Each number is 128 + 32 x the weight over its row's rms, rounded and kept within 0 to 255. Layers, rows and columns count from 0. Numbers have three digits each. The size before them is the row's rms in percent of the matrix's.

# layer 3 attention query, 192x128, rms 0.226, rows 160-191, columns 0-127
109:131178114094134118074163143117140080160121096173157128155162164170115118124124099078146088135185151125207071089125141131112091144114128158128148098135135162124222117135152076106055145143152056113120116179136178108159119096138123135159130131121123122103150122175105134149104141084130186121127182152125124115146150145135142106182115115106080109081159148159168202176110185118204137185094
098:118145113120134158142142143167155120149093162145090116148138135158126129157112105161147099098099127138139042166159142129173142142132112168073147091148156209131158161147151099108125089167102143084127103143131148071123146113106147114099157108158108211132132101154091164141178135154147076123196109088143134103120111126159110106130137087065163206056182170162125169065168085165170067096134
090:125153119087156141108106122149093075131125125171164150115123170182097105124121160073151120113165146121169138091117201162119114180128168127140108067163131162131176080120145089155044186149135049133108119206144182125125110093134088150150145128085113137117123122143144137137099143061104179109138148173140128089140125132113122108168091104128123100154152100106143164190091167110180107222097
088:111149076165162188129137155124168140160085153164108135165126133151118097113110154131156060138133102149177047164153146106167124188154140118116128109149164177148161145193125064087102143158120118087127134208168180106134117080104112125157133118194132131129129090112083119154122122154196110144136117113190146093172159161157123080180115116145119185109177164118145187129120171147166110081155
090:138102168116119065146158137137084165115153119067071101130153063075121140144169075125064129141093120122151153144092083101138120093119114130139112160085114077113088141095082154119197124091135172145149140033102070152134166138148149164120125146122125121132127150103108136106107133098135110121099120071053124197134108109125122159066142161161125083108102109198105069114133085104091164072135
086:145122169040120046120145124154110108110155104106151130128131157075136162082136107088099156141139120118096174088102134138046107096110107160136181120121095097118131054097121144148127148080141126132108142076132101160122148146136126169098103150079137145122091147197159138123101159053097172162084112171092113183114148103113124161144179150144096105115118077116091088133144129113121164196038
073:136135155087181124136094106159160122082105136134161164133085207093155135095083140143172139117103093065078134073172160155091107129142129140107150113171077113112102120137186175155099112121121104145090087130138166099152085150131122087087108141097130126135098100191169097144121054137098166189113112210089151104108155151127112096163153128099149175142156101117085104162154166066124095163074
093:168149104142126180105065167171158105139103111168165147150077144168161094127055145121208125115127140117137059125158168160144117150164130114090140113152139170157130132173165095112056126146119082095111137210145171072088082102118116086133154117112123152124143076140144070168121108158138132124119129166172149076110135153141106092218116125102153187150155156133154173130137155160169089135132
082:071124162129122069141186138104092145172171086104089113147203051131081140169193124094088154073144146156160161135118092119122130113087123143178124127120146093156166142127096115131164117115125141124160171084113072169159181124128165169142111114150127109132145200094078188094111184095133118081128161081089096157139104113102146150045105099118124069112106104137144113117104132132156172129157
085:158112124099105089174176108119096148157150120124092116082178135103122156145141120103025134154104159110184145130083123104110121096115084172133144118099110119109094152070109182110185143096143170120179127067108107168158200163149164154095103134109169186101114144135111193093086186075124173127133147110129153161061128106103118158103137145128139054148072125101137099100130124142081157107159
098:104123172129115151173153120073129157147089165125145094103165157095108186185148182149036140106085112159135148080133080114134146124179071185098131102128145131104115138118123195124187107140108162133158131054070122126170173151137141126105087124149156110108115159100125176100110202130100110150141115167089160113108144122171150148081122123103125107126096112015157111110120160103093126107160
094:136113127119145185115079112162191113095083143146162129113069211141158131085073145184184097146096089073092114099181123143141114155144125110055137124121103156111094112141152164143124127156108126129109060164149204079123118114100089100105162109113139134126105068136182072169142079176127128168140098188140152077111160148131125086189124131125148193153165149116116129156125157110115091131132
101:098109149148100080168166118069093157149150129110095136123197074107088165170190127096061162109124153168149169144093117093132150105104126152171117122129133115140132151102096130121168096124138154137176188069069058174161162161145183153146106133155135118122131186105089190083102192100140114090135156101110135151121108107106132180060140090133109067120095120107172130082114118155105160114153
067:144097109130104191130091144169137111121079169148177115092060200093149130102063120161149115155084115108048112084172136132117142131140094145056147145115102152092114137102145193108164157138126128133122070143159188112126155136139096062094136127071118133101096070144171084163141121170101164159135108173163135074110145102127121075162148141131143206144127146092118097133143180135112084108132
063:164092098147078161153088142191118150112109189122157111129107191042155118099075116121110130127082129141064146107145115123126154132127090168081114168104127169131086159111117176097164164088134165117164122134128173121129142160160161088132120130109168153085117101153109119118137137149138187133132103198165111133088122082115098082182128139106185160145088101078107066063175112183077098097146
129:164127091118145159072097135156153111111107125166147099107092155111175097062053069162170101145157097072103080120150135156136101147115133122087120105142104141162088084130169119131085151066123093106094078193194141122062100086143088094103156100086151126085141064166165091158149101154149154154104076143172155134114110128124115116194121176117122157112148097148079134121112094105139086165117
124:140140124094148179108097162184145092109081122156141092112050169160157107090065112160182085145112118093094104107145165172114129145151114101083136106115129161118102067151156113120091166153104096114071095180179186085078102084106092099117168115095125141118108063153149057190145090143117123151116122136147131098137121146138103080189118140138102196139162111156109135156116159114181075126112
082:096158145158130058125178101068090128150182097098093156145212062131111144163192125109109150112173126143164151139077125114130092115109159121202110138145117084165164136114111111146124118089160131131151171081092052156132116131151170169140101147175133109137139188130099190081103142104138136117152138102119131175149114154121141184031141133124127062090120139135119148116127080133122185151121
066:103160153112158067093163122088115099147164067119105120164190062153133133147160104134130122099169145137158118143075120141130100104122142095215090113167085094185158099120162110174044132138132099110124146127126074115117117096144145182161150143159130090136144150132106149124072112126112123114124150085124145180174120147116132156044125140153087058087147107163131168172081085102183144185118
122:155075091143081119190090113122142179122132136115138151109161075100140150156154135142095192107089122137099118146141097085204112093126153141105094175115088094136071187084093161084218075131132142160215140100088128124187190183143085091118116057097112099155135137076137121116120152156125145113125159154107145133121149096110151145142140164136094147102115134121129057128155107135079154117135
094:130116136137120183140049119102153113148107207127145158103098106141129143154130084136100126146127125126083087164117108097149141139097141097130077157091132183078128137159103145077169136226106124144142084106161176167140112157115086147207151074121129122145114120104125072114133073178101087119167194161171149123201117144161122105187098116141103141121161137113173111139125126197092089162157
109:175114117114132135112159117087097128158143145161130129119109174129115142063124155132106095138138109118145096131116131096091167154130073124142075123176148203121133106113127193153098161038132173104140131131155106138154128133174149114146109198104152180124172151163107176099129076162111216171102149101151059162159153087106162090153130166110208134162111144124164104093142151183069167121140
096:144147085181090198110081098095150131115094202113144164130093128150156129123111134116098085164164145148152115147156146107138129148129197119084125148065158187071086156142085123086174157139121164149175090149149190162159111135116084107199131091097144135131148110111115115105151088114142151140179115168175138120140166154105139159223135172116131153143109139072113122095149112190058131128108
092:130113079128126124127162127130095163179137147122114166142164167141098124145141159109078127085118122194163217142106113109101172131085112141218082173173165185201167135186123202190085138110142155118123155092131113107151123178156124132197100173144149149101177155160126176095146145113127097133172076123127078115144110098139159145130108129092108098115102093094130177118156087135122162134134
088:132073112096096165187069125125137126138097105133154138073100170170142131125090121070141202126102173082108151115222090116127153135124102187085118178128131141140122112199105183097152075139100133140132147111076183150117149121118083090106103070131179174129186130111132134143135142142155084124149142160071111060079095120119138104189137140142112163075133145134168128149075144144146140109119
092:148116120153076086148172083124124157109146167087158150164132073116155140173157125132102105140134122148164163084080133114165152159132155112214068148124099148114156116137106156156107186128153102099116163101103115087178148158141163183182139178108163119117130136119119131084136140047103114077186180130181142154198118133185127163082098100161125081124103196133137140143166129197101149118120
084:109099110152115189130067150067120100209096138124107121067090142154117131119101120112117146102093155130088126166155119129092147093134076131084165115116163190161097169129135158107146095185117170115174122113149130155136121144134113074132152058155141148116165105133115072152103136214131107130172085196124160085092098124098099113182137155078123133112154075078192166102082124155114138109169
080:148076024093133148166112142106100126168101082167133147057109178165123140115101120080126162109114120123124189135140173121081182117126072147143096141184144182167127138204128190135059103070120167124121154122110120130125105130155087090130113126132170185101204122161119118156108156129135121169176123117086117092132103094105135093138122111153112139070157112149174124144080085156161154148128
079:152141151109143085083183098188149164097146177088115169213167118084138102160138128193118094108156103144171166141111157128149089132091185114148150120107116155133109110086113069173121178143160130128168081111121116083162179138121166199132132139108108088121043124105130155102130117132110080108132055095180131163138132145161160145118130098095153092197095112120093168093172101139110107129144
090:123129062106108172139126176080084086213148114139111150110135134184099065178136130117139149124094169180165142175109108134120138083136087109205170154202135163212163126157161137151088089173110142102120136118124109100140128142125143116144152121142108106123149128167095130130119122117151063093144064118121122075113090137123116136126146127118118064125136089128181229131110097083161152162145
086:111103098182113140153076139074150119091081144118149129088111157118136161096129083120127116150164131101073097133170148127111149130130163150020124099059185122082114138141077076050167101150114157155147135154109176195089107090095096081158119048138137142113143123097130092166148163147140112131179128171142160131146135120124123140172149138166096185074146147127146064131101131184108124140143
099:123110041159130150140082174095109101154101132098149128153137089158125141127137086170148101153116127141144135139128162126166154100117135110136140142148159170113127087187138106104093106184101153132123176129108140138095090095117106124164156118098145084105175129112077126152139148050126089112169123104129108114217072129150104122114138102208065124037176143212111146159091090123156109200117